{
  "n_layer": 9,
  "head_dim": 64,
  "d_mlp": 6144,
  "activation": "tanh_gelu",
  "norm_place": "pre",
  "optimizer": "soap_variant",
  "schedule": "wsd",
  "batch_tokens": [131072, 262144, 393216],
  "train_tokens": 1051000000
}
Each number is 128 + 24 x the weight over its row's rms, rounded and kept within 0 to 255. Layers, rows and columns count from 0. Numbers have three digits each. The size before them is the row's rms in percent of the matrix's.

# layer 5 MLP down (transposed), 6144x768, rms 0.025, rows 6023-6077, columns 256-383
097:133103115092124163099148107161116127139118115107080139091121136115126133119118145172114111143136132096131129085118119146130149100145111065131159151150091102152136150131120129108116115126152192154136146127117136108087106140159109147128094168143120107121117131083117130138109133123123151123113084114128114083096134134112145113116120164108174125106151166145139148138135141141145102165118
096:148101128134173124142143180114120075127161126133140098119098089120081103056113147138168146107139181073143156105099117076145132165147189148138119131136156126103109159121171129149161086162149161131142143103138095116149133130127095118117102130165185111089081148145126140148085104124170136122122109152116152135093094160094142134120124126139118121169126105090141139132121140126094109104114
100:133151121154128137102078106081092140138118107138102135165146168115145109157118148106149101145131106143148168082127155094070135108105154132160128107116105159165128126103141139152105118121125132075138114150119191143102155109112146107152078145133094102095113103070142091159127123143124065146099119124146117086106130158106101145127148122135126147102164169128106103156125159165157121110109
106:105184121161125111100099168137084157150178131175104122128182113072129138124092110140103153116146116086165174123050126123127161140138110133154098164112091161108154129155140133133117110116137133155092117125112098141134110125140134156127110106139066103144076126133146099122141088138134121145156107127156162168141092146111112146162160095109150169113127166129132125164099126121136132111090
103:129127125099135152128180152130124121096130172126140096146142120141121121115095117103129097148191150104165120127186113072120124118100104100109174112098112080147127127119104165165128073122089150138129138109141115139121138111107157117115199143131132069134109108150149153105141116108199099098123130147072151153124140163133081104145152100076100085142107124127083146078140140139126128157105
110:110119122106085122113120149132102150096143181145091107136126088155165187102157113151154172113113105123094069116142090190109138135109119128124125129103105117103090089160120138164110128148123142126090112130148119114136152100117120098111100069136133121123121113137149148152102110145121129114081120145134142105120111114134105111099116140118133126148137140149132123061162110115148113140133
105:103104105099135148149083105142093117162158140117141153097138142096124139131150152156090118111150126107160089175114108126127130123095142188159124093115172111110129120122142116127110113149157111130172096098107137112138088138149151135144115137124142109143139138157147095086105085135156136143101136094140134099138093139126141164130137125140123127123166108103161095128175092172103176149091
095:118096171135117123118099149123094139104107148168171156160129127099195124154142101166142120155124111127123123146096130112119144106140119120133128118116174128101127091131123109125137071151121140106120135123101141122150123126145126131135176116146110086143125123107151099149102128142147088143145143098158115100125112137142124133115114103140118116136121127126115137170144155177131150134126
092:168128105088130173105124059136115127144138116121127068134062117106142111121126088105108142131113138112198160174108151140137105134168107135072070099141136163137089101147158148100149162093093131135130105187157183047095128099123115144112126137125164184152128097190164109124113098111143158158139125097124142103124112111119138110183136118097164138114142114148131128116098149158153092132096
080:125127102136121116125149140115143129127127106152137115137110108115121148128118151138126125167117081118144141126118101115111119105170152108100119114130179140134138117143151147134153131111122116138173119146131125136137101120182152149138108159142158104118132167196098132125155110159162138148126134098135084131130108111130136154087107136059145130135134138144160100133108146119130126110148
105:152169132136178126165140136073089081121101126140155126104115137096130131101143102160112131144097135111126158134128142102070152126122100110120105130121121129150157124128110145129127150131126157135191144168143122114170109135127112141119140151152154123133140136139153110114125190175158134114104125158123119134110138077133101153129090157145152153129080124117154138123074106142136153146126
095:146121111127138142102123123167137143136096144107127148098086091092108130092075081109148108082134103180157154103142129135136112136085141104154094158161116113116111137129127059111115105160118177111155113123117146145156156119129139123108154142117125094145103148082113134131093130165162143157138139104143115137119102124130135109115183154115068126088135151135108108151146142094103171083115
100:171112093107138167159152148162130115166126082109128143161098113173171107158143119181102153110101104154144120173139097145150105131126194155136127091120161128116139116162127148130133130135148127141151101101095092129155176164106180135173142142150116108120146126106099079106111154125148144103109164125092142122135113111132121114122147158151131149112124103093165121146095144162121121125115
099:131147126138144156169075171103129107115154090148189108152141148152154143168134107131170161116124156107085074196145123075112165083119130091121161130071161178128149127150085104130131098107119105108125136107117105110146157143102138134154131122033107125098125131133111145086116068094137109143173167133150147132105139094111064141114121144082117129103110127107156080134112093097096137151126
089:131155132161128103100108170100164090163112156090133150154128129142107107099109155145113121134170189142130151111124132145139178124122126150128085142158101153137113130151158178106091118142136144151145127130128095127189149127109130124110136111110102108132140141083160150110143110131140147136120100124105157137112117096092142128167147107126126130102176098133099115108128131104123074129154
098:127146169123149096159142149149109109109107144073107143118117129131154120123103096151142085121141108110122141132109116137090091104151171137123113133130127086130119144138111127118165099109133155121108158143111124132115140116157128112115140155118125103134139151082138109109198126121089177143132138175130144141143160108110147144113073108104101128169100124140130130125122122149152131114140
092:106117135085128158119103100105142106145089165155111150144139157087153116111114110128102131117158165138158091101110143113080130130138103112156086096178096158132110157120132156170131109121096145156098113124108161154154130120133132110086124135124142124127126108110139115121129079133133139141111152146140079097160137124098124132134130147108139143110111086122140139152110079108126135115075
096:114107115114137105144108140147104133129135117127129139140139118097144145108128145104126123141140127117137078126179122144098112131145171140088154176152112109125171134197113173150111130174110108133121122162135113076159104100118121099116152123115110100097137092149135114155108103092128144138116102107153186138141115112152122186114158148116129091146152145112153118146142114113118129131109
101:144105093083168142205123158156113102103124150134094124088135160140174162154105109155131076119148144142114152126126120121163161156148127127150111133154119098107103143150101149124126106149109074139155163115112127150146137146112165103102145154134145149182079157130110103070149120151129109114141146111161144145147151136123133101114132115114127075147074170127115107122182107122132127125147
101:131123133141129146109112125127141075131099142089143111136146116127108109156130093159128117131139131146137157094112117153177129140094149155141158125132124104096110110091148127141125121122117121067116097080129112099085119132120112093084129126100125125125125116159147085135118140096163117145128125115132162133136130161159107109133115103099117130100144070121130112145106137107138166137124
093:131153141092126136077126144130122095153118195119130120096109178156122130075111133138148172126146122114144088133143165114145113164081119101140145125128094145113114124114113143102109162121160160146095133116136119111106169146083090140098129118152109123116102141153118108109142087150156112143109106137123150153140088131132158119128113140131138113112081144108119152113127066136108122114140
097:121122141128149129106116116120133141108110122088136130130078142110119142160134130169163189163148157184098113143148156146129158122161115141098114149143132135127133081107126164136130148130085088136089128097149111089146127115093120169186148143129103128155179112148137116106143138126152179128102132137096133100190082119150137124111148101102161117175181161133107137126161174114131097111176
099:135081093135120102146106088121109119119135118148108133109109111146122129167110201157110126096141122107174108112138101126103121137131139125137115133122122125096160106157151133148137145102107085101109168147099124131092146144137109135140126121133140124151136124091133152146137138123110128095160120090161113118118140152137124201106084110171127114089079141111078109093144114082140099097122
109:141122132156094143141107075139168133155151073135118134096093105137081090127133167126118146150132099133123146106160121130107130100088103158101149152128122115157092130133133077111139130132143117128124135147143147120144132180145140142111139148093136107104146153122138093115122151094165121149131089163169130100077121117117124130108097155145118142142163137122125137161126126137173113165120
097:117110106127126143082140115136115137084133100109145086124102141135135116138110185112163159114140154144132104109108116163131134106158144123165159188149106139109178100150157094119111162063117097135165108107174120091153148078151110137157139124102145107143147098138143166112161123148115112157155159102032141124117126096088180154155127169172084111164125158091142167112125166070105140138112
093:145150123116131091106093140145118110127149093163150176133158112130136178094138152102138141098148165096109143138116143160135092155104108116103153139120161096108091140129161090129122097116124104106151178142096111113153111124159101100082138092180109111173101124076150143170117125096130147137121135149153148131124094123177118122138169152140117095121105121180146108120116122144118113143115
117:148153105126145119141117136122129145154121094143147108143127125136136124151144127127131095160081136115127125137169111101139153153140158123103122117069143123166117091128136132132127146139106114087162102098089084119127150106120110119124154136143124113084155165107121112123094134120107100109119143154139123122094106143111082125158109166145124125122123141160120127141174129086115097133117
096:156087167170120117113078147074089112124140114142132134131112112102103116127119155167120150086128162111164099136124138136138138130135122172122034107160130133124164126125118177151132101146074119130128134137160149123126162139085092071106118109156111126135146145127120114095139099143151142152130114105137108108115112069125143089171125175127157129109138137133162117078081159141080128133147
100:147108137162062103110102136198109115126129153132150139118153101149169157140135100139113098135169116114116123206135144123151095101106118114118105108126114099167158163091097155133129101161160130176091144140122138146171135135136122122126145087146121151147167104157118097141125124153093136135149130088173110099087090108129102099134157122123153111130109110152145145120121132152086167121057
097:170115179128062133146116130126132077131115133147096132162134100147115156060158103115168119080126108153118119105158132118100113151099156126122116098136146111126157148129134105109126115141132111160132145127149121113152146079105149145116104113122085115129124118106128125165129127157144143106137118118105109120167175132094167116120069133143117136130110112130125131130107118094130102090143
112:106171141143132117150154137122194129132091159171116084132115153163106104127089107131129121171170109120086119136147122097133132093120122153118136111109139114159108107156160113105083185141110123079133148109148099112139150129133114122137125128135128152094109120127170157124066148132101140112109137121152123167156099102150156100134146119113125145161115092119131168100114146158135127135146
096:102126159129105088138165095109132108158108128141157119116144093126091110150149130156137099114133118142138140127097144130109148133123125125112130129151174143097119127119136183125116147151069121093126144153122124148114145096125123128151117137076056102163116124086138137132126139178117102157144149156128132121097155107142130159141120143143151134165146124103093104145133137134132097139142
103:137125124104129148085099107165117121137115110133121130102121149114133110104103101123158097120162111129151137129143089106115145078135107103142142117135123155142124171147134123096128154130170147119155102176082174170121149131130120116125179132086154177130148163122118138115086119094175145136103102151137096115133183140146129122060116171084088113133123095138067143134111119152129166152112
091:099071144127125141123148143140090063097111144114124120161118120104136106113160137145122172102161127132089118119106123125133123125143133135124123165108140105115125191136138123098119137112121136099122124099135118130091112104135133138128109120153160116136109150110161136097142155118118181133156162175148105106121120110141123177111151150084166132120111119170131123137139129137131106122098
098:115105128110157145098146126140106142128112153135121145153159161145111128129126139122132130105131114104166130121121092125108130155094132127107167138106112108109172123121096101085145168107133087109135140147117132098113181114129134150155196092129164115087142138126135092094085092143083148099165121122108120139129124112111117138137084085128088082132144102157094095140107108127143159135150
088:202161114121123093130121099108142095138182152149132147109102152112154083112104154126122111124104176128103109112114144159157104082129081111137083169158146150129125083130105111090111151124135160114131159121191140083166155152187111107127114116130116116190131129101088119125202154136118109112110111144151145114130130151143128133155139102118104143051169102160130113115116117138105164130145
107:096089121137141105071148097146117098132112130130117089129137084145130117066137125107095114122139114127111140108131139113123115177122119158119116106164155111151104117141113131136129112097141119145137118131149119117126102101103148106118154101082128112093094099181183119155114122088111175128123118170171137129139113082142116141143132102090071119136138116127103125112119072150123106096138
098:112114105121124142161089116152138137170117151158095153153129134145106095119133119140148132120095137105122109146147089144152163136118142178084122122168177148122138116115070089148091118059127171146122089161152106150136087102161144102131120139131073108120120132155107102118101121158102082134167118176137109109130126088084156130125129153125105171154132107171175101134133151157079091088118
097:186096131144114152159135119140125164125120095147135169071165094147138105162138122131113143128091137099146112126120134126123110142149109130118106106118159162102102125099108135116155158104118138128111143129126174173178086108086125155126132099163108196061129146120114140100113137093098143139093151142140101124084102137083161104136118119180121128126113118142126130158080088122106132155121
112:111149152135116098087137068138111108193109104127124127134163157141124119151108115117139123117151128102142142107127132138126130155138133198131112127113125129128159101161149078133119100146068144104105127056132103177116125154170133138093109175108107138111141167130141116076133130153166144125115153129164169102114134107124112155123109164131120134111100115110122116125161093120143151148166
097:152100099108128149132133120126129126122134094184144108150141119127079087184150117117120121139143146096107119155155111105116098099134136102122105128157131217179132099171133180136158126138126106091157164105134111100111125138125110098162158157133152148100127099099156121153108143163113135112167094059108114132098142140113148133148130129093143109108130097151156175111127111104143088116098
100:121139165130108133150109101157085133129132098058117126144147162129133121114118133131116118160086132138163096124146133112153151112106123108127150094139135140121121150140114141164144134099143132108109112144126112170097156146132128074167122142145158108127107100126130115131121147103167124134132132152090078099164122098139148134120163092138113116149124145134147119129176139136137146142123
093:116111103143128165107158114157157121133122148128151137192154114113125113168091096101160109114080127146120123076137124114123135157117142159120129112106126119149128060116092144171164125098114060139158109122121134097092151134133118146143143122155131134134111126154129106147134160108138107127140138150119134164146119124115114142110084158089116139125087148147110118141109119112125103131128
086:140137136101146096158152141128138100127185100100158100099095130110130136109149112110129139099135143137113148141092134115115160140146108093126149131126093132081122137144163134120095109120151113155131142113178179094091143145134126135121100149118138140111177128142136156142105087095142121160147133110171174129102123147171143141166101121094112132141106129105112148180147121151140134152137
095:082181112137096150126161127130187147163154122118100117115129123115144161130169126138084083141122143160174142148143133121171133118124151140116128111093145137171156115147086113148104149076158117108133166091111157112134133126152157126123149103134126105128142132084120094130104085119110094171148103137186123120136106132091134132098113153137108132103167151176137110115117068149148092142173
091:097096104122116175112155104141116113174085117146147119140091154135100102126107172110125157144114130102151091102111142123105064130133105142102128144127107111141125148130141100138150124155155104139091078122133136132163107137140084131147114141139102131138071086140168156126095160140098104123134114167114103105127161090173154128155119126142121139095129110121170087109148126099123162124152
092:133132067082122140119118172120157130147122148107131140093130149129209145144118163100116102172115140119115152145074140110105119124128130133117149182144123130079207099138123108142092151129139173107118122083139112109165129147126070120102105103149165108134150157139115128112109149146139155146128099118109143131143168147118111128139123133128155154136144129126138106102139110165132115167140
097:171135146117098150118126175082121110103102119089106141131143142165116095089144142139144148150161110104137121138124152131149085143105116108141176102157129151140124115149121117171149145142117159159108149117129111144145118150121112114142108174093145104113168103128079137097106126125110094119180149074143127150161168126110140119136139114114121084134148133078106120175162131124131127136130
096:136126123097122135113135109095109080093158148148099080114091090114125122130135132111088173128158140116142155117135159126120150113114147114149157131115131106133101103126151161111142083130125122132147141086166151132085114108133124123103127123117129137097108115146120105118104134148095101082152160130157123117162122091108133152143146169086130165120111116140110102128122106144107126094126
107:178168133155141102112106102119133132111100179123113095126098145173137097145131146096108127089136141160131132117162148163098111107110120155117137146123129139116158138140152076154125124104132122137157134143135110108128116129106128155118093154138119141117138081149108135131102109147141126139148159101118096121113141112059117116171117143129162164140132147120109102173074152132056127120112
103:147154099114102143094102144162151137146106120095100102111115114119147169145148173145151161130163134151118098091078127164113122157139174095132141149119174153115159082122137134130175151136131167130152117114167086095135125128175132154120126106160150146157165129152175124117158093157115162140085174140128127140135153159121122137110176136075112153157159140144134124102104130109122110136131
103:134092157106141146120162115166129103119116125114120121146087123144118097130122095111123157149157152132193102099122095120134147099126164116122132134101112102119143132139117163126092125128134137153088122112126071093113109128143102150123143197122088123137142143129124093132179096111129179130110113124173143118129150102126124108127097112160119110139147120157125120135113097124101100128123
095:078096124122179126138126141100128117124146162126114136151155086152169124129120121099151112132108154117157127128097120177199141089144108138139169168152120138126140111137133150130099109145135119181142165157143159126118131135117140120105118087122137156129137137101143140092147117134134157092130140107160152139145140087178111150133131114096145130127174154162126137104110094107136140099113
100:136135108155127125128130121082078152124149084137115123114148114136184078168147095113057168132118095168132115135178153127106149117117112098115177160121155155168084138139101149138171116108148127129153123122123129141092088158171166118146074113104113150139125160158141127143116125082142119121139135142111118128130121092109141153130162159135118135113138154127125092172151149167119136113102
100:122143088126119130112127111140144166166112163141100101122123137141130155113156135170172112136161118103139139110141129096177119106129126119164107107154139123134110116123105134158148123120114056116119135148084144152142145137158111127123148111166151147081104123155131114142128108140110117155137131170163173152133133175138086110098147105134171176086138072159144136134101169144144106113160
# layer 5 MLP up, 6144x768, rms 0.025, rows 6024-6077, columns 256-383
094:154101098098108108155129150113105131072147121148119103119135164154120159150118124165068122085116171097096143160143138141142138166142131104148145130134148145124118154154105120135141146113130122141109155117129146139121155078109122129153122179147140140147130133153116106131161163095116097124152186107155179123118173097092111132198095103145159162130127137113093139097108136125106155148147
101:125141129067171091117172136083160123127165147132177113164116131141100120090108107160116130145110117170125120129105146072126091130117104144145134124099144139115150102125106148140152094089122166178107084104151118138091095130140135097106117093125138186178140153153117115111139108126111163124112150133119140168116160095140133090128119126127143147153107147154124152085121143084066140134150
112:148081145114136131118136144111138113130111186130156117139138117161131131109129103133172105143158141108101070140108144093144118115113122129152097108138086127086099110141152171167141146130142151119164112087171142135082121125114121143124177157133186145133163147113140125152111159097110160086122149130097119078138126125149160091114087119161184113154111124130141164144176132118144133127150
102:146115072138154111126119122128097133119139125099106132084107118135106122143141124173133150096130117134141204115126171141111120114109097153112146149121139152099147135112146109166158111096221113088114108148114154093101099171081107143099107089118114136095105107132057089139084111163112115119142111121168118158112105119085206135117095128121145112121128148112133116133164156109122106127155
108:121149085155184132193145150101114089152112131120117158162113135097177142095122122097092152159114132139117091111160121137137152143123133103089130129138125161138134172114137162136151083144125155125110167131149134130128115160113136168132105124139138132084142137106135144126164162145167144141163130147095140145084118113134098145078137066130136131107124140121118155169168134126132189124129
100:162131155117090138108112150083138096101108134096109111112119104118185168128133091144146141099161128096123124127129142121102144139101128062147157131143159127120131146158122108122125109131119097179100141133134117145123137138102116110134132113141148137073099095132115089133182120131116106143135130127097124136181159160114126108125139123146090108107151135151071148109130157093101135093144
098:131101139071150158159131148145154137140119124087069097085153110123113142115116137122097167118090141130169115123136069162132140149103163116114149118178105162126146148156140110110127115099128160169163129130160117135095134120112158146119108190148130178127164128144152123101187105153187122120155135148128111169156170123118110140100158133087135164135128150157170149108142120119162121138097
097:113132153124121114151125171149114140147138157145152146142124151150123132135126143131133151135162119140110100096163112124121148161147142098147187156130110098140139128136087122146083114156171103111115139124094114170158125148135160147156112109146115087164142174117102141107142193147114086138118109143138105144147129110137075159093123065133142124123126103090135105128171164130122137088167
090:136138165128149121120130108128098110111133152122124121117121122098103127132130117162160103102090186133115098148122103126145140135100062136166153097130123133157173104098094107150148133097139135136133150108146149132083116122096098131114139088133118132104120140092155157136110101114050112123154124143141108131123107095143128162157141095117112100125117084117104155083131157091101124131132
098:136125142153129149067141129154118150138101099147103129118108144168123133136147137110123085104138120171132088146139140119153090154137187134150153137111166131122120100125114124146110126151188087131119137084111114155174129124142097099144170108096080151107106139145155137128117140182090131143121118140136170148159114138086123108116149072089131126140143165148104118112143140114139081146122
094:104081104099129132167106161117116131175131096169130116146168101188144120117142176155118120100109143132129145138123125113115141085090097157092088139152106081127138090127149165117119124098157101179111126130133097124140091100152136136136068137106192141138162132121144127106173100102069109130141132126128108164132152157140152118077098107144172158153121134150124129099138145105163112135156
096:073137174144142081128123094113116147122136133110144120106131128133104119102111108102126086155139171124093111126146161099124146111120110101108151174125122129114122121115127099152149104090116130113176147167141142120127119112149153129070110117096156128144141165062128133153128118116088118124142146161142132085078108118152119144168128085113107137097169163104113112168153128100142135157168
103:121117127151113118087192123157124168126133157114110111139154133100104113151145115159149131162093098116116179104122108120116132144114123119118120113142139135134112143144111147126106135129130111159116125120146122145165113089137077131138115158127113130140176159126130121121151143138118162120104175119086115161118128155145125115149096110147139146123173158086149151154138130132173134170098
087:081128129152110136101114089125114152166177137113131079126119140134086153118103120128176173086125121128150114133124096128119088141133109087107164140173111112134149085091106106143166169118106126117114095140129101144091092126171127127138114072158101150115123079176153108141114149157126125167124211133136148106089169089101098138095166099120129136120097086108142068079156120110126144104148
096:123148128158139134118118142172127156120132160129126121100108092116108130092147104137109197106144135154151148125099157091102154092177114136127141108144146099138148104112096131163155147133155089099127116147124160154111158164096120141159134107097076124124129118154088139160099150172106122147091115160103076104128121152121081095135137174130145062122137116145134183104116138094080136152133
099:146156112177159126148125102119116074131107134140153121141152075152061110113101109138150098160136122149100115113142129176178113117118118135129132135093157116127120136094169102123129140148139104115150143106147153138090166120155100100148145076131131110127112101120106062123105153138111126120154127130094100124120117121093098111125152108154158058144161130138117115144075159102138140149135
106:107180089125120135137134137079159125141129118145147127136121111154138132130077085124157165110160100136143110118103118146177149135119155104182116121129104142157123113090116131124133111111165129113137152157116122155108093156146136158171112163139107161167116129115164109072122136221139117099127144130100116128130157123122144138136129115126147199150120128121146158115135168124142123164135
103:185146181142117134089142128139172149129176091153134083118118105154103133139154143116118178115115136083118157145132146110123114111123103093152112096147109152179135131108171125125146149123115162129124116135167137098126143143141102115155084080065083156139124084136101147147124139079109092097115142157156140166142140090131164109135157108122122151102122069130150136126130134140147167103127
099:157123097154124121147157135118149156119149130142156121147123119149100128130115137149153135099109134147126134125132134113160102079145125131156151123141179142142146151176134114157123125113146176171098133130110138158153124119154150141152143082159100106099141127126099152087103105129135146128160110145122093103122132111096179092166085143172159126141101125165149157122113155135127140154136
100:180143165131138135141123169134120165108135143154141095160157121153131086121170107097155117129163129123131098137132107192129165146103118140131109148103135172136107123151140102120121129087108094144124134175175130120132092117124102106139118162114123146131104156109143126135136148130097132128142121136110054063118134135158129112120132098124102102095146115165116128110152165157121150124135
098:119121115122118107121127094169130078135134101144111159171142131110148124114164147102129092103102111141147145100103118083137126144094133112132150114136120089185117172147138117148100133131152140107115118138152145152139107164143088088153081113104085114139095174106146127133166060151095141144136162126150121126074146103134107122114114119124128139133092152105106134100132095145118137151137
092:127113164109169125133132148099162091117115159084133069170137106103127159144107152063106111147122126115120162124137158132129144121155109128109105140128129096165123138088100145135111128150136135148119092127154154156146128131111113119097150089138168134120139136149125141108172150139128160130149134133146091153166139098150097090156158153118139125107085129148112113136135127172123129167135
100:180156129125150129142164145103115144132159159104134115095164138133142179138140098137130140115126144125173113136129127104135115127155074096114105125146145114126162094151148121099153141167131147191141151129149092101156125143102170118112171131163144147132155153167134123092132126137099112177176188098134123107120140109176113076142114096149122142164083181136116094131143145147115145134115
098:129157127088124095158128130121132127151147137131164168122111119096089122143150086185097120128123168094112095162154116056122113155130137119115128107141154103138116103105121160140148102159155151156094152139136135151103116157095122128141141165146146148121106148103114116127106123139099171153122097134169109140120146171154082128106104101087145126103120122131102147147125135154128158105169
100:139122162163138180172148140110104136139110182131106117113099140161110093151148096141097089137128090136152126111139109112149158108109106157108107101109107183156165130142126164095111175134137133152090170165129171131115160124097169148149116151111147095129100140173122105104161117179117114095144136146104130154164120162048079162138097126138125126091149135086128128150124131125153111145110
117:125118136139118120108097120128114088095124108148116115096144141122096135097144135151127139126140087130123130074104134109149089138131151141157130131139125137177147118129152153159133080142138096095123159166169094119100105120122219165146126115103081150096131116135111159094102084111090157101136118129088151105138115147142144132112102086142156133178105155120098166151164148158141111122122
103:095137098139131177137112129158133117135088156147123120114155108120117119150159104094117105131145103124113129129076101128168139087177111081167148151128165126184061094132119088100164153153130113171120147128111114175160121138148126187150128152167136111148144136129090141154091148146120095110127148110102124102121131146122111136114174126160119103118147128108108136151134146116184129140130
097:150123132138106139091101109108128120140146141146125078135135172097164130128084125129151123137128107152174158116075159145131132112133132159153109111149119136108078134175146140182169106137140126134138076151148162081099151129114149119110111103141128117107120093102145160084156133143130174113125137139139128153150165134151084158107089173146130152086113130155132098108100115156172108119166
097:119145118142141128118132153119117175087134134101116128099114133140121139157128086117118139181198062114102166175155151119138126169119123108148126173165123169106099120149144065124151151091159151107140097130092110117101135105145112095159113119110133115105150105109124105152099119125122128146141105157135145129171110170143110114142129161109136137107120146122161136167136116135144123136096
114:096118145165138110141154103116095175164112132106149097132112140122138090134122102080099105093085121119119125107162153116170113107155124135128137113130121158125149077119109141181104113153152146112152123116116133163122108149112137120074133120145096134111153122104124120088106165104139103139158129162120164090114153166159078151167122132135150164156104148071072167151132134132140099113162
111:128146106122144153135092163170157175121117174136085131130074158132144120143114148104154176153143104123131095161139084142139139125129096109085147159122102104155113154144144139161119095119180132133123112102130113136175126143124144185133119113124134117073163147151121109130123105143116099123123132101124115183142090166120160131119164112083100123069141123173169150162130133116142138118136
094:078114182121141151131131162157142112155094137175135179175150102104125111185081136100136084114127104136131131142069135107101112153135128157101105159083146135100132078150130088104130128167069086148134174116132105096125128161129112149100104138114149146129110151136153165158127123153113124150128130129136125116111103127141102147127118163115136177175146133138139144089161149098162132072110
087:142130129147140120127123104182191112118121131145082144124148121177137117133162129087153114130134124128121161121082136117122125103156117156110169115128155117157176122080101151176160168100138123154151136158093111106139153132121153150128139116132122150126161130142167081149126158140117139145136116079123126174139136149098132130089145079119162097120173163168151141112081156084130109149125
093:150143131137114094114182106131115167103129123126165114090161121117108087112130134109170107114143159141127115132129137102117107115113101113124117106129140187091138110149159082157135104096125171094156093119129136129137118182127142095120100145128137159119169107114136123129134184144125135146088148129128156171137138152125128142101125157120184161103157126162144118110115116149114127109089
090:099121154125185105141100108140099120153151105096121113163145088114111185136144139132151150104137116144170130139147136095132136108140161149139157121115137102088114170129117131127173151129136113173139140118101092152147139139133135084125123143116133139084129123124130150114092125102104135121128147107120191161157153130123154121076094160140115150191109144103149129142137134122144133108166
103:118076079130156096123137115146176111085111151076158166122095075114133115155116105119101153117132122129152158125155135122111174137139125110114146115129136103128159134108127097074109149132114127128148140101147168135143128100141090111146120096124097189145137135116146137115151190148154086132088137108100113107084120109173132168095107116147126157157099153139107122096136100124131132131128
096:154152169072108105116143194119109072126110132150109121130105102117132156148147134148090120119126096125129129118102130155110131111141121124181124115110098144123108153130123115069115114173116142123139102170122138141131136117117121097134122121136122120093085158091120167122118111122136153119147151115082140118138140164169097101111074090136162099119098108109125142132136092067117122117163
112:094191134124146126140090141148143106141158149119144082133116187102119097122144121137129115101129113145101155170141103123145161097117124128139147151146118129149113155145104090129136143144105108106161110164136101104122164120158133107115123137097101109194102066137103132128175113149145111113101149135107099110165109124113116127118121151111109107139098134076127090105115149113143154081118
103:159125146142138144173085155113184132127147139126175111104153112131135137178137153114119120127114120157155165129141139139140138132139135128120127083146126097114133125133131133104140101136118144129104135115147119162128144132118126116104215139184117088147167123149098094111131165118103142146149138115127107114097113120113136088158133100126177134097113095128169139123062127191163126142151
099:124155156137118110135173142135105110123147128121139133115116175115149108115103163113124147086144168174116151132128117092138149129123095094109159132126122143096151179129110089134143129142124155124165105118139096125168141098167148075103124098128111118129108121109153135151104103082116144153107156130155131116143117106107112114128099118127126116135119166123094096116141139165112121120154
098:148127149115140142148112118141137112146122143131151109096125090129169146107143158161132181069149140134121098100116169138083100103113155130154112099156127123100116121083133117129105125105083129143121100097143133095120130123163112144084148128115101142087146165134104132140172133151132120136107148106129139151078107168155091109157126111117095197130107152127146126134109136101090112097137
101:136162111125114134145092152116101155125143110131098116112124157129120118099186180157103102116194127120138155141128141119169122110129156081141110144118127146104150174116125135098092134167113189105112153159138131132165089107086137130126136138136103142142146140113131115166125125116139147106095133104136145148102120124078144160092146118174125133119133113139130113091163135131124181103138
103:133117139125122099076117115135141130119115112132169184119114153145161083141091162090136133141115074171140167108134125155148150135148124151171113123117135110131084140128114153093190189184096114120171138172124152104189124154117150132118141097133120127147122070181109142144131188126124152112070116125133114121132146122156092124114178153120147104121129126139118135120140137100112116140129
088:103106126109135129136149114098111153100107121109140107168126128209108154161155168151124128160176121113143143122132129148106116158095192112113158145188135131112156119162192156118165115123130149148154116150155108105109101164118132085119151132090097107137149188068123160109164093162078162125112109148133125127135112120181159134173165113108103117159105138077135186164105170134108148146118
090:157104146150130117138093130132137106128145156128105133107149134146160135137100090099128108106203110147121146167143109153126173121116121123141145133143167127155128127116113160113127132122103150132132160127136143150109141110170150074106171149145156151109159172139074124113118101140203148168155136116141133149101147107132096124086134117095163160129126150174071125149139113143144140115095
096:096154118121170109109140072091133162095112119156139109107151119162136119124133099148169127112104102134130134093144145145126154141118173125070132079114124119113092158122135142147112146102154102131146149153127113179130116115148149147128125122098141152112095166086141111129149106093126095136148178132107174135093088124103120126121112120176161121096144125103124126123152131116144143054128
093:122099091122114129106175134135113176110130085117126121094125156103134107143100075167146127096140098145127135066130148104131180121167115114117110138112095095155128141114139144097152134149173118097123100127084136123075127137113120106090127079153095130137114147146171125157134100139172111094127145156142148113140143137170110124154091113116095142169148119108136124110148103106168106165157
097:136130127131121101132148145119116161136137143134126155147122139140141207140141165121213122132104111135074141128119072091169121134180120119092102138117175149088115142136114107130118152107129109116133147139130134095146142129095142146155138163122101177106174156100115141099147159140151145129110114105090120110106104188114171130107116173159154128164145125123079158139152125144113150138123
108:126096094130118160123165135092107150142128169104110142145160117124132152114140126139115153134126102074089138120132182115155112138110159126126158080129150119128115102142153123122128120137151136121156144106110125140156122138113100163092137120102141172132140139144155120105163165062045164093102127169117118108139131099188124125099161160155122129133141156157120101103111095133080095168079
105:141147155146137111130142145151085139131130119132146086123113135165151153120138114168184112136101133088139114176159152143126157100106081173125097110099126113145138142110089152121130108109152120150136132116128143116077174130109150122140142131114135107114106093104102166158097133101140123087116077126160126111153129120109138139162091102161128137110138132110155140128155143103133142111074
096:147138078122150158118104111068119087143129132154198121149163118130128128142148144104137094114156089118119141082104141169118117164103149125140136128121126065109113139098171194110131144136135105111107145131131174098122152143112134134112126116196083159119121121104137139130149184133116134150142134105091079111157095121108159136140130105145125145102116116123161189072141123143155113163135
091:154124123154113119180093133170111126086096109103121119067157126089118118116155130111113123141154119172097120099132122125111113167158162095141110131154149132158130155099140104129162118119134148119116104084082111118117106139126132116154116123147153115069130140174115170154127197126093154155125118105086141108141143167146120112123096132127115122090108123155165118146133175147122117139088
099:160127134099120091153123131126156122123111161107164119138139138104123139091121134180133103106122140098135131143134150104140126089151145152158121068151117184097131088111165105109108093133163090099129137117123079076144140118137126145149107123151103145120149059093119094132141116166146147136106101078098129105121156158113112091130115115133128138161097156109148132091109137087105128163179
096:101087159134097157172146130145105125118165129102139130127169119154162128113082110120094110142111109140144092101134124148106134148094144145111132132116156100107165148117184152093095113170124099136111137114115131058103141131107155126117088117137109113135160130126116106094079151098126131133100098150120126123086169100134154127141118089145080164124119151125108141147104118111159130127114